config.yaml
activation: "swiglu"
norm_eps: 1e-06
positions: "rope"
rope_fraction: 0.25
tie_embeddings: false
parallel_block: false
lr_mult_up: 0.67
beta1: 0.95
warmup_steps: 244
final_lr_fraction: 0.0
Each number is 200 + 30 x the weight over its row's rms, rounded and kept within 0 to 999. Layers, rows and columns count from 0. The size before them is the row's rms in percent of the matrix's.

# down: layer 3 MLP down (transposed), 256x96, rms 0.106, rows 21-42, columns 48-95
# gate: layer 3 MLP gate, 256x96, rms 0.0871, rows 22-42, columns 48-95
# up: layer 3 MLP up, 256x96, rms 0.0722, rows 22-42, columns 48-95
down21,100,185,197,238,214,176,176,196,230,232,185,148,193,228,122,249,181,239,148,204,198,239,196,193,195,181,242,213,163,201,191,222,194,244,199,168,217,207,192,181,178,188,221,198,178,175,208,186,212
gate22,110,204,214,253,198,179,230,198,179,208,216,211,185,190,191,254,205,244,152,165,158,177,163,182,233,170,213,242,138,204,196,206,170,199,206,199,190,189,233,221,194,249,183,146,188,168,204,151,164
up22,100,140,189,179,152,236,202,224,249,180,194,249,237,154,192,218,228,175,157,192,192,186,187,174,250,223,169,207,189,242,226,189,201,231,233,229,122,189,178,205,253,190,195,153,174,193,223,196,185
down22,095,202,165,201,207,208,137,225,213,167,162,195,224,203,226,208,211,197,184,196,178,224,162,203,227,217,199,148,91,228,207,196,213,182,255,221,160,189,194,209,186,170,197,116,223,223,223,220,247
gate23,114,211,182,230,201,201,216,161,177,229,234,213,152,189,179,234,164,269,257,176,194,221,247,201,176,204,189,241,158,121,193,187,162,176,188,196,210,190,227,169,205,183,166,202,195,209,179,175,193
up23,095,206,212,197,227,218,224,195,268,234,176,229,181,205,219,223,177,210,200,250,271,169,186,244,200,217,243,222,202,172,165,221,148,145,225,227,207,155,203,217,243,185,206,155,182,200,254,163,143
down23,098,177,234,181,217,189,292,186,227,178,237,189,268,240,209,226,195,211,158,195,199,210,224,199,202,217,159,165,211,205,167,166,218,244,207,195,169,223,225,211,173,181,223,145,130,194,149,177,196
gate24,104,204,212,212,142,226,248,244,201,183,218,240,214,232,198,207,153,192,182,244,192,230,194,212,155,225,157,213,199,209,199,149,197,178,205,229,259,207,200,186,173,186,291,169,206,178,179,180,150
up24,104,174,228,164,167,182,225,208,178,182,174,210,242,244,205,251,172,229,159,179,186,214,196,207,164,177,201,243,184,187,242,138,210,182,186,256,200,221,224,231,166,239,221,141,180,155,194,207,170
down24,095,221,215,214,217,219,245,207,185,181,202,258,196,193,192,126,208,179,165,229,205,241,198,183,217,175,226,214,159,161,213,196,203,179,215,198,254,175,228,222,210,248,241,158,228,249,212,198,183
gate25,089,208,306,212,242,195,178,188,164,198,248,171,196,191,240,190,252,185,125,231,224,209,225,192,186,114,203,147,187,179,216,208,201,167,231,213,213,192,153,217,181,150,131,163,171,209,238,219,211
up25,095,182,218,191,193,186,117,175,209,218,174,191,246,198,245,196,177,169,203,232,235,201,197,204,161,195,225,196,221,124,169,180,148,149,222,212,197,198,195,226,177,187,184,177,175,251,242,243,218
down25,095,196,220,184,193,151,169,151,203,172,155,179,271,176,257,219,226,154,182,206,142,238,164,259,249,233,214,208,146,224,251,205,200,215,201,236,170,174,174,235,192,210,218,175,174,218,171,202,225
gate26,108,225,262,244,197,188,223,171,193,212,202,223,208,193,204,185,200,223,184,194,218,231,220,245,196,233,173,175,191,193,196,231,150,162,210,212,193,234,184,196,184,237,170,226,175,188,185,196,188
up26,105,215,161,173,220,221,206,231,254,189,228,185,236,200,194,193,188,228,248,191,229,200,174,231,218,215,198,204,194,189,231,230,208,233,236,189,213,172,151,201,180,177,231,201,221,232,259,202,242
down26,104,150,196,242,241,157,249,177,246,209,171,173,200,149,208,241,169,188,156,210,147,196,197,165,179,200,226,175,165,217,213,214,223,197,199,270,200,209,189,189,251,147,180,188,171,252,229,212,217
gate27,089,180,177,226,173,232,237,178,126,159,242,216,191,179,161,189,187,290,159,235,220,206,215,182,168,149,233,184,99,199,199,229,152,143,252,163,234,204,204,194,182,183,219,201,133,165,151,184,174
up27,086,210,201,227,213,187,167,213,218,253,188,206,180,208,210,211,214,196,271,179,233,186,246,160,175,236,151,193,183,195,196,184,192,203,206,176,176,241,214,213,157,194,193,232,200,265,186,189,243
down27,094,242,211,202,176,202,212,170,137,207,203,209,216,165,205,218,221,230,167,210,187,218,222,191,177,209,139,202,134,187,193,197,184,220,217,202,214,182,188,209,212,189,191,181,160,250,142,185,243
gate28,112,228,199,195,162,215,204,205,163,201,205,206,170,211,195,239,168,210,259,185,223,171,196,220,258,190,154,187,193,179,192,202,168,149,187,138,192,233,194,182,231,175,173,201,211,198,206,196,208
up28,106,239,192,175,172,174,146,202,176,191,206,194,254,169,176,155,188,185,172,216,243,184,202,183,187,202,211,152,178,210,211,228,287,199,214,235,240,215,169,254,221,151,212,233,178,227,135,266,220
down28,104,243,172,155,181,206,241,166,210,233,217,259,162,207,167,193,185,192,207,211,273,225,226,215,173,178,161,196,196,207,210,192,220,228,189,193,192,235,169,187,191,260,165,220,183,166,197,215,238
gate29,110,214,210,214,195,206,210,218,197,223,152,175,210,154,218,199,190,266,152,188,217,180,184,209,199,161,188,193,176,237,195,223,186,170,223,174,173,215,234,183,208,234,222,179,195,197,182,189,146
up29,108,160,205,161,175,202,134,229,198,180,211,211,213,178,178,184,227,226,241,205,210,186,141,210,210,214,215,208,205,202,202,193,219,193,170,189,167,223,131,212,253,187,221,218,167,206,209,178,204
down29,106,250,189,199,201,195,185,138,233,202,183,222,206,190,215,168,197,220,196,235,182,202,205,195,203,221,246,210,118,204,205,133,163,223,227,198,181,222,207,170,206,200,197,186,228,232,178,229,202
gate30,096,203,261,212,176,220,211,207,198,142,184,162,207,200,240,190,231,190,157,216,168,175,225,159,163,157,155,228,133,186,206,211,202,201,229,208,186,171,198,170,201,206,182,201,242,218,218,179,205
up30,093,187,203,207,230,205,242,150,214,244,216,265,164,174,190,199,182,238,202,215,251,201,202,206,216,237,195,227,219,201,200,203,194,205,228,224,167,194,153,258,244,155,165,200,169,182,223,191,226
down30,093,280,206,178,180,221,176,192,195,196,169,227,265,179,224,207,209,176,196,233,172,212,218,171,228,249,204,197,173,196,209,239,227,179,193,171,260,240,189,176,167,160,207,192,232,196,136,145,150
gate31,088,165,210,223,175,223,237,152,213,221,283,185,215,210,201,228,231,199,215,208,173,197,173,226,219,209,174,229,185,235,224,212,179,198,208,212,199,225,190,256,231,191,256,183,226,220,208,195,106
up31,087,196,176,211,156,230,218,183,196,163,165,194,169,141,196,181,212,205,184,212,210,279,252,225,212,150,161,236,203,211,137,225,183,217,263,192,235,223,203,147,122,160,175,219,178,187,186,216,216
down31,091,204,183,203,230,206,199,157,214,184,181,210,152,217,180,233,165,225,189,230,189,223,212,155,190,188,188,217,213,196,216,195,162,174,122,215,172,194,181,170,157,193,146,204,250,200,268,187,112
gate32,090,204,214,206,242,210,183,206,167,211,210,189,208,276,196,171,220,202,172,240,212,159,257,191,187,209,228,202,206,172,217,263,159,150,180,152,210,222,187,182,188,198,207,162,181,212,198,175,212
up32,098,225,208,253,193,171,218,176,179,205,200,179,233,207,190,166,245,185,133,223,212,238,178,216,232,221,164,198,195,183,263,180,195,211,171,276,201,208,179,229,156,186,167,191,194,178,196,201,245
down32,095,207,192,238,193,247,171,190,157,218,210,258,212,242,191,192,228,234,193,151,223,149,180,185,231,195,177,247,220,229,183,206,161,168,235,208,191,178,198,204,201,203,197,164,205,179,189,222,212
gate33,097,215,168,163,159,194,187,217,196,211,214,178,185,229,230,224,175,210,235,137,145,159,231,206,191,198,171,191,202,199,181,198,154,157,259,182,258,175,154,190,196,149,160,131,207,215,205,230,219
up33,100,176,202,216,193,217,212,140,245,213,254,185,169,195,255,200,244,155,196,198,142,176,208,224,217,157,210,210,177,174,242,214,185,232,242,245,197,215,167,123,214,207,191,160,161,174,173,226,215
down33,096,194,210,237,221,206,210,195,223,170,210,191,165,217,246,243,221,186,186,168,189,184,214,200,241,243,204,150,238,207,236,212,167,245,243,176,184,193,214,229,240,210,232,240,227,152,206,189,212
gate34,118,214,212,278,167,186,241,177,152,229,180,216,205,164,177,201,211,226,191,220,174,218,241,210,173,152,202,172,124,211,171,204,210,199,223,203,147,242,181,215,164,213,121,214,173,155,238,169,150
up34,101,243,193,186,193,205,178,209,149,224,134,217,189,204,149,239,197,171,234,178,227,186,238,231,173,242,165,179,211,152,135,166,221,206,248,189,210,164,222,166,189,252,159,232,190,186,210,228,192
down34,103,193,215,192,205,233,136,218,243,234,180,194,178,198,217,199,225,178,212,228,167,256,183,211,161,214,234,210,210,180,209,175,177,255,217,208,151,212,197,198,185,195,210,178,174,167,264,222,182
gate35,086,196,226,181,222,192,163,209,186,213,173,203,198,171,190,199,213,183,206,197,221,235,144,141,246,136,194,199,197,252,217,158,184,160,181,174,221,192,232,236,228,177,246,176,214,220,191,179,200
up35,095,245,153,199,218,178,193,232,184,230,206,170,210,200,172,160,190,172,201,196,148,212,258,218,131,240,229,190,220,163,248,190,246,186,219,196,252,207,193,212,227,214,214,173,189,163,153,259,193
down35,091,175,223,202,214,226,170,146,232,222,191,234,189,209,159,216,230,222,178,178,216,188,177,222,190,173,154,222,173,178,256,245,168,187,221,199,195,164,200,182,231,170,179,170,251,230,218,177,128
gate36,104,203,184,254,184,201,178,229,176,175,226,184,212,144,155,235,192,234,201,226,212,247,208,179,176,175,168,187,105,201,200,231,111,202,142,183,166,223,183,189,210,188,218,222,164,197,214,142,215
up36,094,197,180,235,229,148,213,195,186,227,200,193,192,238,265,230,210,190,262,233,149,252,177,214,192,198,207,170,192,192,207,179,204,162,158,203,174,194,211,187,138,162,205,188,218,226,217,143,203
down36,099,177,196,261,275,174,168,117,222,191,199,182,201,203,173,233,204,151,188,206,185,198,219,198,215,268,266,189,188,203,185,194,221,193,187,165,175,205,199,213,234,219,193,211,188,184,165,248,199
gate37,101,156,160,222,174,245,217,178,200,230,198,178,203,198,188,216,213,211,209,169,204,203,223,188,170,219,200,213,191,208,213,145,140,229,189,219,217,199,225,183,194,166,157,204,171,208,195,147,191
up37,100,233,224,174,201,191,214,199,187,200,213,209,204,222,255,222,173,161,214,195,223,169,171,173,222,185,212,247,179,192,227,172,217,204,276,215,238,196,228,142,224,239,244,199,215,168,147,217,185
down37,103,242,169,151,151,198,184,183,200,201,196,175,209,201,282,177,198,215,237,201,182,170,189,223,229,193,277,199,192,221,204,165,221,230,211,207,245,199,202,166,205,239,251,230,239,215,157,185,234
gate38,109,227,183,226,151,217,211,197,152,221,186,275,201,235,175,201,156,247,229,214,239,193,272,179,179,237,194,190,188,216,227,183,229,185,194,177,218,249,271,247,201,219,218,163,168,197,231,190,190
up38,106,241,228,228,216,219,171,241,203,233,168,186,169,251,262,232,216,218,196,208,171,173,160,198,262,207,220,180,227,203,130,178,173,168,218,159,160,241,178,248,249,210,243,183,215,224,211,214,215
down38,103,223,192,183,177,178,243,216,203,185,209,250,177,176,183,216,229,239,184,219,200,219,190,170,231,163,206,241,156,178,238,167,171,223,188,190,248,220,255,184,171,147,230,213,208,197,155,172,259
gate39,103,194,260,198,214,207,221,195,216,222,165,192,213,235,187,235,187,161,166,212,193,158,178,131,253,175,159,180,226,234,184,193,181,213,206,118,213,214,172,256,209,232,194,167,213,242,249,173,218
up39,100,190,159,193,174,277,198,232,174,128,206,182,189,213,182,183,214,186,197,228,209,216,180,163,164,191,188,227,182,198,159,206,196,227,165,190,187,243,196,242,219,217,236,219,134,218,222,162,246
down39,106,186,256,164,214,193,193,190,232,207,172,127,213,229,201,183,224,221,183,202,183,213,216,237,191,250,183,210,196,213,216,195,196,176,224,235,222,200,215,203,171,201,185,216,203,226,242,226,198
gate40,093,255,237,176,203,190,180,163,158,257,185,188,184,262,253,201,206,237,148,173,238,139,199,223,193,221,184,158,173,192,149,219,194,224,220,213,206,202,180,259,185,145,162,167,197,240,193,211,221
up40,091,208,185,188,176,191,218,152,190,189,185,180,207,202,202,192,222,171,209,190,204,146,200,191,195,186,174,163,227,235,218,233,175,226,175,173,240,198,203,218,215,175,158,242,255,153,158,199,171
down40,097,210,162,202,204,205,111,169,203,204,235,215,173,181,188,202,234,175,201,205,237,224,224,223,231,271,190,229,235,162,205,149,196,222,165,243,219,219,245,186,161,250,252,192,187,104,156,210,234
gate41,098,184,232,214,198,253,232,175,216,224,195,271,229,193,160,222,200,247,199,229,199,177,176,198,192,185,124,205,180,198,193,175,207,172,172,181,199,145,177,190,213,200,209,194,159,193,195,169,178
up41,101,186,182,156,199,190,191,149,235,168,174,188,183,177,198,212,242,247,204,213,268,147,196,162,178,197,160,157,189,210,244,208,147,147,176,190,199,180,204,144,142,213,204,132,162,206,240,187,238
down41,098,157,137,178,220,150,147,238,158,164,221,155,154,206,189,159,201,214,228,185,277,215,170,173,207,221,202,161,170,165,202,221,161,170,194,230,190,207,217,226,178,272,156,179,200,178,213,201,245
gate42,101,227,197,208,219,259,199,156,172,171,198,199,199,177,203,194,172,252,174,152,189,189,241,179,151,156,174,231,163,194,147,200,83,121,191,180,175,231,185,189,230,179,199,196,172,166,211,188,138
up42,093,226,204,181,286,172,164,209,209,196,189,126,252,207,237,148,164,181,180,163,222,199,200,256,192,195,202,215,224,199,191,129,171,162,223,188,160,212,174,186,213,231,209,219,193,228,170,219,169
down42,094,242,215,210,228,213,187,170,206,243,117,232,223,178,160,168,194,207,224,219,202,237,151,224,183,217,185,199,144,173,172,137,230,195,174,227,203,199,207,248,178,236,190,181,216,260,219,236,193